config.toml
qk_norm = true
tie_embeddings = false
init_std_o = 0.00432
schedule = "cos"
final_lr_fraction = 0.1
doc_mask = true
Each number is 128 + 24 x the weight over the matrix's rms, rounded and kept within 0 to 255. Layers, rows and columns count from 0.

# layer 7 MLP down (transposed), 768x256, rms 0.0411, rows 434-533, columns 224-255
[[251 115  86 129  73 220 197 155 222 182 215  74 118 137 164  48  45 145  43 189 149 132 159  21 209 158  94 108  85  38  45 111]
 [133 130 137 140 125 135 131 120 125 143 135 141 139 125 141 120 144 109 130 130 113 121 136 137 137 138 128 144 119 125 109 125]
 [124 131 131 130 112 126 131 139 127 131 114 129 109 128 141 143 140 121 139 123 125 131 136 128 122 112 132 131 145 137 134 140]
 [125 121 133 117 139 116 122 134 137 132 131 125 124 131 132 130 128 123 130 129 116 134 133 132 129 133 132 125 135 137 133 129]
 [137 106 139 130 154 118 151 114 106 140 116 111 101 140 143 131  94  90 153 132 141  92 130 112 120 130 106 156 143 144 166 116]
 [127 113 147 129 145 122 128 119 124 143 126 138 132 121 138 116 123 131 135 128 157 108 137 126 135 142 125 117 133 123 138 120]
 [140 130 134 112 100 137 140 133 125 128 123 135 132 115 112 149 137 144 124 132 135 127 134 137 125 128 127 153 123 127 120 128]
 [ 86 147  93 175  89 253  48  77 117  68 146 135  61 182 101 205 110 161  81  81 158 136  87  65  83 126 208  48 133  36  69 112]
 [130 137 132 130 119 131 133 122 127 135 132 133 129 125 131 137 133 131 125 130 129 134 127 122 129 122 118 129 124 120 133 136]
 [129 119 120 120 129 133 120 121 137 130 140 126 130 125 124 134 135 130 131 126 120 113 150 133 125 116 122 132 131 136 128 131]
 [125 127 130 132 136 130 119 123 133 130 127 124 137 124 130 127 124 112 138 126 148 140 138 138 127 125 120 134 114 135 140 137]
 [133 133 139 142 124 124 135 138 124 130 121 127 123 128 141 133 120 134 125 129 133 131 127 115 127 125 129 131 142 123 132 128]
 [143 138 132 122 113 150 141 136 129 129 128 128 132 118 111 130 140 130 132 135 102 152 122 124 126 135 129 121 132 129 134 127]
 [132 121 136 122 131 126 123 127 132 133 117 127 121 128 128 133 124 136 124 133 201 136 127 128 133 118 132 112 140 129 144 132]
 [  6  60 175  91 142 114 153  22 105 110 131  44  32 177  93 115 170  19 255  25 115  70 105 255  73 116  59 129 228 150 219  86]
 [113 120 111 119 139 139 126 123 135 128 134 115 112 120 130 142 140 128 116 137  85 121 125 124 119 125 134 122 129 122 122 123]
 [108 119 134 122 119 106 138 115 106 146 128 137 111 132 131 125 116 116 134 120 153 106 134 130 117 136 118 143 139 129 126 127]
 [121 115 135 130 146 125 114 130 131 132 146 128 134 135 126 112 122 137 115 119 175 130 130 124 133 123 125 108 130 128 123 122]
 [139 133 124 135 133 133 123 120 127 137 133 126 127 131 125 129 130 119 135 126 120 117 140 130 135 126 116 144 118 128 132 134]
 [134 126 119 123 104 139 125 138 134 118 124 128 111 118 131 120 142 142 117 114 133 140 128 124 119 113 128 129 118 146 143 132]
 [248 188 166  89 132 129  90 161 141  73  28 158 120 112 103 182 182  28  14 192 170   0  20 128 151 170 145  61 204 100  92 223]
 [145 137 124 133 105 141 138 139 131 133 133 120 121 129 122 129 132 118 133 127 106 156 120 125 125 125 136 126 128 131 134 127]
 [117 124 114 119 127 133 131 132 132 128 107 110 126 123 115 132 124 127 131 133  99 132 121 137 124 123 131 110 137 125 115 132]
 [120 116 140 126 120 131 129 139 142 131 120 123 137 124 131 130 121 115 137 136 151 142 130 129 130 116 127 115 155 141 126 129]
 [116 117 140 133 117 129 126 134 137 134 124 125 133 125 121 136 142 134 133 128 112 140 128 134 124 103 137 115 134 123 124 126]
 [108 142 117 125 118 122 136 137 134 125 120 112 121 147 139 128 131 118 128 131 123 140 127 129 119 118 118 123 154 126 113 129]
 [125 127 128 123 129 120 128 129 118 145 118 132 129 139 135 131 113 130 125 130  97 114 136 131 119 128 107 141 114 117 100 136]
 [128 135 117 125 118 135 127 129 123 135 126 118 137 122 135 122 139 118 139 135 146 122 128 125 132 122 103 139 126 119 133 133]
 [123 127 127 124 149 127 145 127 131 130 119 119 122 139 121 150 115 113 130 136 113 122 150 127 137 126 124 151 127 109 118 110]
 [124 132 136 149 118 135 110 132 131 118 142 124 125 133 123 129 135 131 125 116 128 137 123 123 119 112 130 128 117 136 131 130]
 [128 118 121 119 136 123 117 131 121 125 114 122 118 128 134 131 130 125 127 126 151 124 123 123 125 120 124 140 128 139 123 117]
 [113 129 132 113 144 140 127 119 134 134 111 144 137 129 135 132 121 142 121 130 176 126 143 143 121 129 129 138 128 127 126 135]
 [118 117 131 134 140 122 117 119 127 132 129 129 126 133 121 127 131 124 131 124 172 122 132 134 136 121 137 113 131 127 130 120]
 [129 129 134 142 131 131 121 133 127 140 125 133 127 132 131 126 126 126 123 121 105 129 131 133 125 125 140 119 122 131 114 137]
 [124 126 119 132 139 122 123 120 125 133 126 125 119 127 137 126 120 115 127 131 148 129 132 131 126 126 132 126 133 125 120 127]
 [139 130 139 142 113 137 121 132 136 130 128 120 134 130 134 138 137 137 136 126 142 147 130 106 125 116 133 123 140 135 144 131]
 [124 136 117 121 124 122 127 117 123 133 120 123 126 122 132 122 138 130 117 131 168 115 131 126 125 142 126 135 117 138 129 125]
 [127 119 123 122 136 137 124 115 128 125 124 129 116 137 128 125 144 132 125 136 156 138 148 138 126 116 140 124 130 140 119 125]
 [128 133 146 139 130 137 117 120 136 123 124 115 129 131 151 138 134 110 136 131 107 136 135 127 130 126 142 132 126 128 125 123]
 [124 134 105 122 142 131 132 130 131 123 124 113 121 128 134 138 152 141 127 124 102 123 122 126 129 123 138 126 124 115 132 129]
 [125 138 122 118 137 127 142 131 125 127 123 119 135 110 140 130 131 115 136 143 110 126 136 126 128 131 111 132 136 133 117 122]
 [132 119 120 127 126 143 121 138 141 138 117 115 128 121 145 140 149 133 137 122  68 136 123 130 128 107 135 113 126 122 120 132]
 [142 131 115 114 124 126 139 132 121 136 128 125 112 123 135 130 141 131 127 127 127 129 138 137 120 121 128 140 144 135 129 129]
 [138 125 134 138 132 123 110 126 131 126 132 120 138 116 123 126 128 134 130 131 153 128 125 117 122 119 139 129 126 117 138 127]
 [141 130 117 117 116 129 134 125 109 118 142 129 105 132 139 133 125 130 127 133 161 116 127 121 132 139 115 136 126 114 128 118]
 [127 122 125 134 122 133 114 134 130 127 128 115 132 141 136 128 133 116 122 117 159 143 127 128 126 117 122 130 120 121 130 135]
 [136 121 122 108 109 123 129 131 127 125 128 129 121 131 126 141 137 131 124 128 129 132 138 130 125 129 120 133 127 145 122 131]
 [126 126 127 119 123 112 140 122 121 133 119 130 126 129 126 131 142 140 130 126 154 122 134 126 128 125 123 135 126 135 134 122]
 [126 130 126 131 129 125 144 119 116 138 126 140 119 143 131 122 125 110 138 126 138 111 145 137 115 141 114 147 117 136 131 132]
 [143 131 128 127 120 139 135 122 131 126 126 120 118 128 139 136 142 127 123 131 125 133 124 132 128 132 123 114 137 131 135 128]
 [116 130 122 124 123 115 130 131 134 129 132 117 107 139 138 138 121 118 139 118  91 122 137 127 126 120 137 136 131 132 127 119]
 [135 133 121 137 138 133 107 141 117 129 137 127 115 125 149 134 130 132 135 123 201 122 129 124 130 127 131 131 127 129 136 123]
 [115 114 145 139 165 110 119 116 128 138 124 132 140 128 155 116 116 114 132 131 159 115 124 135 136 141 145 126 141 113 127 104]
 [121 131 136 126 134 128 125 125 133 133 120 114 123 136 136 123 122 117 141 128 125 138 135 123 129 118 123 141 121 129 125 130]
 [134 140 135 126 112 142 132 144 137 126 112 130 120 131 118 136 119 140 134 137 108 147 130 118 131 113 131 107 150 127 129 131]
 [124 138 143 140 111 124 132 129 115 128 129 127 121 120 113 136 121 131 131 131 127 116 118 116 130 130 126 115 129 126 133 127]
 [136 135 121 141 124 133 141 122 125 121 136 132 137 129 124 134 139 114 124 126 114 109 140 124 118 144 128 139 117 126 133 126]
 [134 119 131 135 116 145 118 136 116 129 126 133 119 127 129 130 143 137 134 128 148 137 119 117 128 118 127 118 123 124 132 126]
 [119 133 129 121 137 128 132 132 132 140 122 136 133 126 128 127 124 137 113 130 181 124 119 128 120 137 130 113 150 122 126 131]
 [166 129 114 220 160 196  79  93  94  69 103 151 140 184 141  70 126 156   0 156 117 142 116 113 187 125 163  99 143  85 133 106]
 [140 131 116 118 110 139 139 137 114 106 122 120 134 131 138 134 144 133 132 145 138 153 129 131 124 120 128 115 133 154 125 135]
 [ 74 168  93 164 114 108  47  67 133 110 206  23 111 135 195  95  73 143  90 216 109 112  28  86 130 110 247 134 131  78  41 181]
 [125 119 134 132 116 153 124 132 149 123 134 134 127 132 116 132 130 140 108 126 132 120 132 121 111 137 138 110 137 115 123 133]
 [134 133 124 129 131 122 139 129 106 131 120 129 128 120 126 128 134 126 151 138 154 109 123 113 136 138 113 131 123 128 132 132]
 [124 125 129 131 132 137 120 129 129 134 140 138 130 129 119 129 126 139 130 122 141 128 144 123 124 126 119 144 112 125 134 131]
 [110 124 141 146 118 134 121 136 129 144 123 126 145 132 124 146 125 113 142 131  60 124 138 135 121 106 139 135 121 119 112 122]
 [134 112 119 138 135 125 109 118 127 113 147 115 130 121 113 129 133 131 125 132 168 125 132 121 126 117 147 120 120 125 150 121]
 [140 125 133 129 113 123 132 130 127 121 137 127 118 131 117 125 132 133 131 131 128 128 130 111 134 128 123 122 130 134 141 114]
 [119 128 128 128 129 127 114 127 129 136 133 121 135 133 139 128 135 124 134 120 178 135 130 130 127 116 129 130 126 116 131 129]
 [117 120 139 126 130 133 125 146 132 145 114 127 147 114 120 140 127 132 129 130 117 136 128 137 121 109 151 100 150 128 104 122]
 [127 128 125 117 141 117 132 117 129 124 139 125 134 136 132 129 124 109 137 147 139 113 143 143 132 134 125 135 122 128 122 129]
 [136 121 108 121 125 127 125 121 119 123 131 118 132 116 150 138 133 110 140 131 123 118 139 126 136 121 121 156 129 120 132 117]
 [136 132 136 134 137 125 129 126 125 129 133 138 126 132 131 119 122 127 138 116 162 122 130 132 132 141 142 129 129 127 135 128]
 [135 116 128 126 130 118 122 111 126 135 129 123 127 122 117 125 128 123 152 136 171 126 136 128 129 124 134 123 138 147 140 122]
 [120 119 137 147 130 141 120 127 134 124 142 126 138 127 116 130 151 123 116 113 158 144 133 129 111 124 138 117 133 125 142 121]
 [126 127 116 135 118 124 135 117 120 141 127 123 124 144 137 130 129 122 134 121  58 100 126 123 120 125 118 135 103 113 108 126]
 [129 130 125 134 128 135 117 125 132 127 141 126 138 130 129 123 132 115 138 120 118 129 136 131 124 127 124 132 120 134 126 130]
 [133 125 124 120 130 125 130 122 120 134 128 137 134 120 123 124 137 148 122 138 133 114 140 118 130 137 139 132 127 133 133 120]
 [128 130 128 124 116 134 131 128 126 122 136 136 122 119 122 128 124 124 136 132 119 126 124 124 126 109 111 136 127 127 137 134]
 [132 131 118 119 101 128 143 128 116 127 117 129 121 125 127 136 136 135 129 127 148 118 126 129 121 126 118 124 126 137 129 128]
 [137 136 133 137 137 137 126 139 141 118 129 125 134 123 120 117 134 119 135 109 161 140 117 121 125 122 139  99 131 104 129 128]
 [165 119 147 137 115 134 122 158 127 143 117 140 135 101 144 146 158 121 160 120  59 153 125 144 133 122 142 140 143 137 129 109]
 [157 205  99 157 122  92 255 113 120  90 170 180  98 119 165 118 143 198 163 101 114 155 159  91  71  24 147 188  59 107 234  12]
 [122 253 126  24 101  96 100 132 185 190 100 150 167 119 150 140 182  14  59 175  47 167 186 141 161 145 140 134 204 125 207 111]
 [137 119 127 141 125 139 115 127 130 125 143 120 125 131 143 122 126 126 126 128 160 138 140 120 134 111 124 132 121 121 137 124]
 [114 132 116 100 130 128 137 142 129 131 121 127 107 138 118 125 128 136 116 135  95 133 124 125 128 129 122 118 142 124 108 130]
 [144 113 126 152 117 129 118 131 115 130 153 136 127 133 136 130 148 129 139 119 124 122 132 120 127 116 127 115 108 120 138 127]
 [184  49 164 180 227 230 186 125  67  12 129  91 159  86 105 147 143 185  46  97 171 173 185 101  73  83 248 102 106 124 200  60]
 [142 128 125 138 123 154 124 126 122 132 128 131 128 119 142 121 118 127 140 114 108 114 125 128 134 131 130 127 113 107 138 140]
 [129 132 122 124 131 121 131 132 120 131 131 128 136 133 137 126 150 123 123 123 101 120 131 129 125 124 138 150 118 134 129 121]
 [122 129 137 147 138 140 127 116 126 139 121 123 141 133 124 113 117 100 134 146 131 121 126 134 130 116 123 127 113 132 127 139]
 [132 133 122 129 135 127 130 116 130 123 129 130 117 118 138 121 126 125 123 131 139 124 137 121 127 126 131 140 126 118 131 114]
 [125 137 124 131 125 130 126 131 138 145 127 120 123 110 131 134 126 124 139 121  55 124 112 132 128 126 123 133 130 117 123 133]
 [105 144 128 127 126 124 126 117 128 137 130 122 131 131 124 110 134 124 138 131 173 118 126 124 134 118 108 132 129 141 135 122]
 [121 114 134 129 138 131 125 136 128 146 112 128 158 126 100 128 123 106 144 133 133 124 121 151 130 126 137 116 113 127 120 138]
 [ 97 129 142 129 120 110 146 121 132 134 105 119 129 137 131 108 128  97 152 128 134 121 128 118 140 121 108 130 143 136 119 125]
 [141 135 125 124 132 130 133 132 119 129 131 125 131 121 134 130 135 131 124 122  91 133 127 127 126 137 143 125 128 130 132 126]
 [115 130 130 131 124 134 129 138 131 129 128 129 131 124 113 124 126 120 120 138 131 125 131 129 125 123 128 125 136 135 120 127]
 [117 132 125 130 124 125 134 131 126 142 119 113 134 136 116 132 127 118 133 136 136 136 126 136 124 128 117 121 133 134 122 132]
 [113 129 139 136 133 120 126 123 133 134 117 114 138 132 140 130 101  95 138 135 122 129 143 137 129 128 108 128 139 128 120 122]]
# layer 7 MLP up, 768x256, rms 0.0536, rows 435-534, columns 224-255
[[110 145 122 137 107 113 139 111 127 132 121 102 119 148 147 123 106 115 122 128 128 106 127 109  95 131 122 142 144 133 124 127]
 [123 111 121 136 139 147 133 125 137 113 123 145 116 119 137 131 138 126 122 139 127 126 115 144 151 129 118 123 127 126 124 121]
 [133 129 121 134 143 131 130 125 147 132 127 136 123 147 134 137 133 109 125 134 127 141 128 140 124 117 133 146 132 126 136 125]
 [ 98 140 122 107 136 153 110 138 145 137 142 157 157 105 110 148 182 171  99 154 127 140 151 128 133 126 164  84 112  90  72 158]
 [127 125  97 136 126 127 134 125 127 131 123 116 127 143 137 116 134 128 122 119 128 113 124 117 135 140 130 138 137 124 140 133]
 [129  98 138 130 138 104 140 126 124 142 124 118 116 161 140 102  91 100 134 132 129 115 122 114 128 129 101 123 132 145 139 126]
 [198 149  98 120  99 128 166 255 130 247 140 204 179 107  62 151 121 168 196 104 128  44 189  68 215  93 112 204 147  90 178 235]
 [130 137 132 133 107 111 138 118 122 112 111 118 111 110 137 145 113 133 128 130 124 139 129 118 116 143  97 122 142 129 120 130]
 [127 125 138 124 147 134 128 150 159 121 139 129 131 135 133 126 150 112 138 127 127 124 137 163 128 115 142 134 125 130 120 120]
 [122 140 118 138 143 129 121 117 150 122 137 110 121 127 121 124 151 119 127 128 119 115 117 130 137 126 121 121 130 129 128 127]
 [146 127 128 141 125 149 132 136 121 131 126 122 132 111 122 135 114 144 142 123 123 136 126 136 128 135 121 125 131 138 131 133]
 [146 137 146 121 124 118 147 124 119 136 126 121 133 125 135 124 120 137 134 118 129 153 140 112 124 132 127 145 142 123 136 141]
 [130 118 123 116 126 136 144 116 121 141 126 127 114 149 134 114 123 106 113 131 127 126 119 142 143 115 116 149 134 106 129 131]
 [ 51 173 136 128 207 165 176 255  87  92 182  80 119 161 198  82 154 182  92 100  66 165 189  86 190 147 172  49  37 127 148 171]
 [130 136 127 124 127 138 134 139 111 136 111 148 126 113 129 124 112 137 132 133 137 120 141 127 152 138 145 120 130 129 144 114]
 [ 91 127 137 148 124 141 116 150 156 127 164 154 145  94 131 120 163 140 117 142 133 120 131 151 167 123 153 102 129 111 123 130]
 [120 135 137 130 123 134 135 137 139 136 136 125 128 121 138 121 113 126 128 117 120 124 122 127 137 116 124 147 125 115 124 131]
 [121 122 130 131 143 114 120 133 148 124 131 127 125 147 127 124 144 112 127 138 131 119 138 147 121 123 100 122 138 146 118 139]
 [115 136 168 123 142 134 144 139 157 128 150 128 109 158 144 106 118 124 138 136 116 129 130 159 131 125 122 127 118 119 104 134]
 [ 17 166 114  84  46  78  93 150 124 138  59 167  92 150 199 156 219  71 156  86 133 144 158 101 135 119  91 160  50 183 255 155]
 [129 136 119 126 121 130 141 115 113 136 124 128 127 107 137 122 126 142 132 118 129 153 131 116 136 136 123 145 130 126 124 142]
 [125 135 140 122 118 126 127 138 123 135 124 137 137 110 134 136 142 137 124 133 132 137 130 133 150 129 144 135 117 115 145 128]
 [134 113 118 123 134 134 141 122 135 127 125 131 130 114 130 137 136 126 128 125 132 134 116 130 141 120 133 148 135 127 134 128]
 [126 152 138 123 114 128 155 120 124 137 111 116 118 123 128 123 119 127 131 117 121 120  97 118 128 133 128 133 116 132 120 128]
 [138 131 122 125 143 134 116 141 110 122 127 155 136  82 119 138 130 144 125 126 124 151 126 134 143 125 120 114 122 112 131 130]
 [118 120 118 130 122 125 119 130 109 115 138 147 129 107 114 144 115 131 110 144 131 132 132 124 114 128 119 128 125 137 133 133]
 [153 110 130 129 106 125 127 123 100 123 112 139 115 107 120 127  92 123 147 133 124 147 125 112 114 131 106 108 135 128 132 129]
 [118 124 115 137 124 130 115 142 139 140 140 134 134 133 100 118 165 110 101 137 138 127 150 158 150 110 129 117 122 137 122 124]
 [132 132 141 121 127 129 131 127 125 136 125 133 120 127 128 110 118 129 131 123 117 129 129 137 133 135 116 125 106 115 117 134]
 [120 139 127 121 132 141 133 122 131 118 124 140 124 109 124 123 137 130 133 125 137 120 126 133 138 115 124 114 119 116 124 125]
 [125 105 118 133 139 113 127 127 134 114 121 116 118 159 129 126 121 100 116 130 121 113 138 140 113 123 119 143 140 144 132 125]
 [123 131 115 127 117 132 122 125 141 151 130 132 125 136 123 119 135 117 139 125 129 115 130 130 127 119 140 123 129 116 137 119]
 [127 151 123 137 110 121 123 123 124 126 124 128 129 141 132 133 118 134 133 128 124 128 124 118 114 141 132 151 121 129 124 130]
 [119 125 116 136 133 142 114 130 135 135 138 144 134 140 127 119 130 117 135 135 133 128 127 146 138 118 140 128 127 118 137 127]
 [143 116 124 127 130 122 136 118 136 124 125 124 130 117 133 121 133 131 131 112 120 125 129 130 126 128 119 126 125 109 131 130]
 [115 113 134 111 132 116 129 125 136 130 131 119 136 143 131 108  96 130 107 131 122 127 134 142 119 127 125 122 130 131 127 134]
 [121 140 128 125 137 145 144 137 138 132 141 130 116 137 132 109 131 113 118 126 124 119 123 137 149 106 134 135 133 114 127 126]
 [130 134 110 117 114 141 144 112 132 136 110 121 120 149 127 123 134 142 130 133 137 125 122 128 118 129 135 127 137 123 128 119]
 [137 116 129 115 111 130 122 128  99 139 113 151 135 116 119 139 105 158 114 128 133 141 136 105 136 129 123 111 123 117 133 133]
 [133 127 121 118 124 146 127 126 116 121 124 117 130 101 118 158 108 146 104 140 131 147 120 112 136 130 123 108 129 145 156 124]
 [124 126 125 126 110 135 140 130 113 139 121 132 125 113 122 134 123 148 131 128 132 127 117 102 140 137 121 112 130 128 130 125]
 [132 123 141 127 131 135 140 135 127 119 130 133 125 134 132 146 125 134 131 136 124 144 126 136 120 118 118 125 117 120 134 125]
 [132 134 153 130 119 126 137 135 133 116 121 114 134 130 123 116 113 132 143 138 128 133 111 125 114 124 131 130 132 116 117 130]
 [136 120 122 127 125 138 129 139 111 119 133 145 140 107 124 125 136 134 124 131 138 148 140 134 148 128 133 107 127 123 139 119]
 [126 139 116 130 128 138 112 125 123 136 136 148 121 108 128 115 130 125 129 125 117 123 127 121 143 129 130 123 114 101 131 133]
 [119 125 139 123 146 127 144 139 161 120 151 148 117 131 146 114 131 109 126 132 124 131 142 154 141 116 129 132 115 131 124 128]
 [124 126 124 141 144 123 115 120 147 135 140 131 121 128 119 132 133 117 111 113 123 127 129 126 133 122 133 126 125 118 134 128]
 [104 136 112 144 139 124 111 134 157 123 157 137 130 118 127 115 156 134 109 127 120 124 124 151 147 129 129 109 118 119 119 133]
 [128 122 136 116 125 131 144 112 125 132 112 126 122 143 147 131  94 135 131 130 128 138 123 120 135 141 106 124 130 118 138 125]
 [104 131 118 129 132 145 128 135 162 126 139 150 130 116 115 115 163 137 121 131 138 130 125 150 162 117 136 107 106 134 111 125]
 [126 133 155 124 103 150 121 123 142 117 131 139 117 117 104 137 137 146 130 128 127 127 119 156 122 117 125 117 131  97 106 131]
 [116 126  97 133  95 147 118 119 104 140 119 133 146 116 120 134 116 145 128 115 151 120 114 104 116 121 154 124 146 112 141 125]
 [108 132 124 151 139 128 121 126 150 117 137 133 119 117 110 120 150 130 133 133 122 131 121 140 132 112 131 121 124 122 118 131]
 [157 138 135 130 138 126 135 130 110 145 122 126 120 127 127 149 131 114 140 120 117 139 129 117 135 134 117 139 132 131 131 132]
 [134 142 130 135 137 124 114 129 135 135 130 111 136 128 129 137 139 129 128 120 124 128 122 125 130 140 144 135 117 134 138 130]
 [139 135 140 119 137 111 112 126 142 122 125 125 137 126 131 149 127 135 121 123 124 125 140 128 113 139 117 117 130 121 128 128]
 [128 130 119 130 123 136 127 116 130 124 122 123 126 128 121 134 119 138 141 117 123 117 123 115 144 136 122 117 121 111 133 129]
 [138 128 141 124 128 122 132 127 128 120 116 122 120 136 147 138  99 122 129 115 113 127 126 126 115 139 115 147 135 119 139 130]
 [133 126 131  90 114 242 155 162  84 146 160 173 236 197 124 135 144 138 140 106 127 116 108 145 160 145  73 174 177 170  47 179]
 [145 134 111 127 137 132 136 124 104 129 114 125 124 117 127 130 110 139 128 144 128 133 121 111 142 130 124 135 136 118 146 134]
 [152 119 105 155 175 207 191 166 164 157 190 159 132 184 118  71  96 138 165 148  85 174 153 174 198 130  81 239 125 146 182 123]
 [144 123 137 128 143 113 131 139 140 134 111 115 135 160 145 101 121 101 137 130 124 113 161 148 105 129 136 159 132 140 119 140]
 [114 125 127 123 145 130 112 120 141 111 129 119 136 127 115 150 135 151 123 132 121 138 127 136 124 117 130 124 121 123 130 145]
 [118 116 132 131 147 111 126 135 157 137 132 120 122 131 126 120 146 112 135 130 118 111 142 144 126 122 120 121 131 148 122 130]
 [121 127 116 141 119 117 131 131 108 125 105 130 119 136 115 125 122 109 121 121 134 126 128 121 108 148 119 140 124 140 126 118]
 [132 139 143 117 147 126 136 138 149 129 127 130 143 145 125 129 145 114 143 126 126 118 131 155 121 125 147 139 122 114 120 122]
 [132 129 136 120 158 122 136 143 142 133 132 124 147 141 131 122 132 109 138 122 133 129 140 141 140 122 132 126 120 123 127 124]
 [130 111 122 130 116 126 126 103 116 129 123 126 119 143 116 120 115 127 127 128 125 131 112 114  95 121 122 116 130 121 129 128]
 [138 127 109 120 101 131 131 120  98 132 121 105 133 130 135 142 117 134 114 119 122 112 107 108 123 138 140 146 116 141 146 123]
 [124 131  95 129 144 135 130 122 127 126 133 130 132 133 112 121 131 112 112 148 142 123 122 140 124 130 128 133 129 141 137 123]
 [123 106 138 117 111 140 144 135 113 118 111 130 122 125 125 127 125 134 137 150 144 133 111 129 128 128 115 111 130 134 126 109]
 [120 108 110 135 133 133 113 127 134 130 133 126 138 151 123 101 157 131 122 130 128 120 131 154 133 127 137 123 137 116 119 132]
 [130 124 112 133 139 136 130 115 135 126 133 130 130 143 126 124 135 116 130 111 126 123 110 127 140 105 135 122 135 122 130 128]
 [129 166 146 118 119 114 138 104 136 120 119 123 118 131 144 108 102 111 135 109 124 115 124 111  99 135 121 161 130 120 113 137]
 [122 141 114 141 122 119 114 142 111 139 125 153 134 116 117 135 128 133 122 140 142 120 142 129 124 145 134  98 116 138 128 120]
 [126 140 120 125 136 125 121 129 155 120 131 121 131 117 126 126 160 125 133 128 125 131 129 147 120 125 126 121 125 126 115 129]
 [135 135 126 122 127 118 132 134 130 123 121 127 133 138 134 111  94 122 136 128 124 115 147 124 127 127 140 146 132 132 142 130]
 [123 124 119 150 147 120 119 137 137 122 132 115 131 115 119 153 153 115 149 113 127 137 130 162 129 125 118 120 121 153 120 127]
 [124 130 134 124 130 123 121 131 145 119 145 125 129 116 132 140 133 134 128 126 123 131 126 147 112 127 142 129 123 125 123 133]
 [124 138 136 132 107 126 111 113 113 138 132 121 152 147 109 131 146 160 118 109 120 150 123 129 106 119 128 144 131 112 111 141]
 [106 106 110 118 111 139 132  84 119 115 116 104 115 150 126 117 107 126 145 141 134 122 108  92 122 138 117 129 124 146 130 123]
 [ 75 116 200 159 120 114  15 169 142 137 101 126 142 168  70 150 144 101 138 208 121  98  81 144 169 221 148  72 213  61  50 255]
 [137 111 108 161 206 123 166 186 169  66 150  68 149  91 128 118 143 185 121 159 113 112  99  49 141 171 178 198   0 184 115 102]
 [126 141 129 126 131 134 124 129 132 117 125 128 119 122 134 122 115 136 131 122 127 129 123 104 141 127 122 122 124 116 138 118]
 [133 133 141 134 140 128 143 149 118 140 125 150 131 114 133 142 126 133 125 131 133 154 148 129 160 129 131 112 120 116 142 126]
 [120 152 127 126 134 140 133 115 127 112 112 127 122 135 141 130 110 135 151 122 126 112 122 126 116 137 119 136 123 128 115 122]
 [ 98 169 229  71 105 188 162  73 176  91 162 137 177  94  98   4  70 219 163  83  79  84 215 134 170 157 104 192 163 123 113 123]
 [127 106 138 131 116 124 122 125 121 123 113 124 131 135 120 128 130 142 136 124 141 144 131 143 123 147 107 131 135 129 118 141]
 [124 139 141 124 131 129 138 131 120 123 130 133 127 134 121 126 121 145 122 146 128 136 127 127 118 127 131 110 116 140 124 127]
 [134 140 125 136 108 128 135 119 122 137 126 123 115 135 121 131 131 125 125 122 127 109 114 120 138 136 113 127 128 135 122 135]
 [133 137 137 127 120 133 135 124 121 128 119 121 122 113 137 126 120 140 116 134 129 135 131 106 135 131 116 113 136 121 126 132]
 [114 102 152 132 112 124 126 114 124 136 129 126 134 146 122 119 129 137 130 129 146 154 119 145 116 136 107 109 130 149 114 129]
 [120 127 159 127 132 107 111 126 155 130 149 119 129 109 120 133 147 125 135 124 124 130 116 145 121 115 125 105 122 120 111 142]
 [133 144 123 133  96 117 125 108 117 124 124 114 136 131 119 135 116 114 127 118 127 132 119 112 113 126 136 148 127 120 140 132]
 [140 142 118 129 142 134 108 152 145 142 123 119 145 117 112 142 139 146 112 113 134 145 123 119 123 129 134 128 133 124 140 134]
 [124 137 127 124 125 134 124 123 139 134 124 117 130 132 131 139 128 147 123 121 116 120 122 129 119 129 132 139 132 123 125 129]
 [136 144 123 130 128 130 122 133 122 130 126 126 131 122 130 130 117 120 124 110 119 133 121 132 122 135 130 151 109 136 130 128]
 [129 125 126 128 133 133 119 121 129 132 127 127 132 111 111 149 128 119 116 129 119 141 119 135 136 123 115 120 127 129 129 129]
 [130 139 113 128 123 150 124 126 133 124 133 137 141  93 111 145 152 145 114 139 141 140 123 121 141 128 139 127 140 125 141 124]
 [137 129 136 122 132 124 115 124 122 133 111 134 137 114 117 148 124 141 130 115 150 134 140 102 125 133 139 119 131 145 139 127]]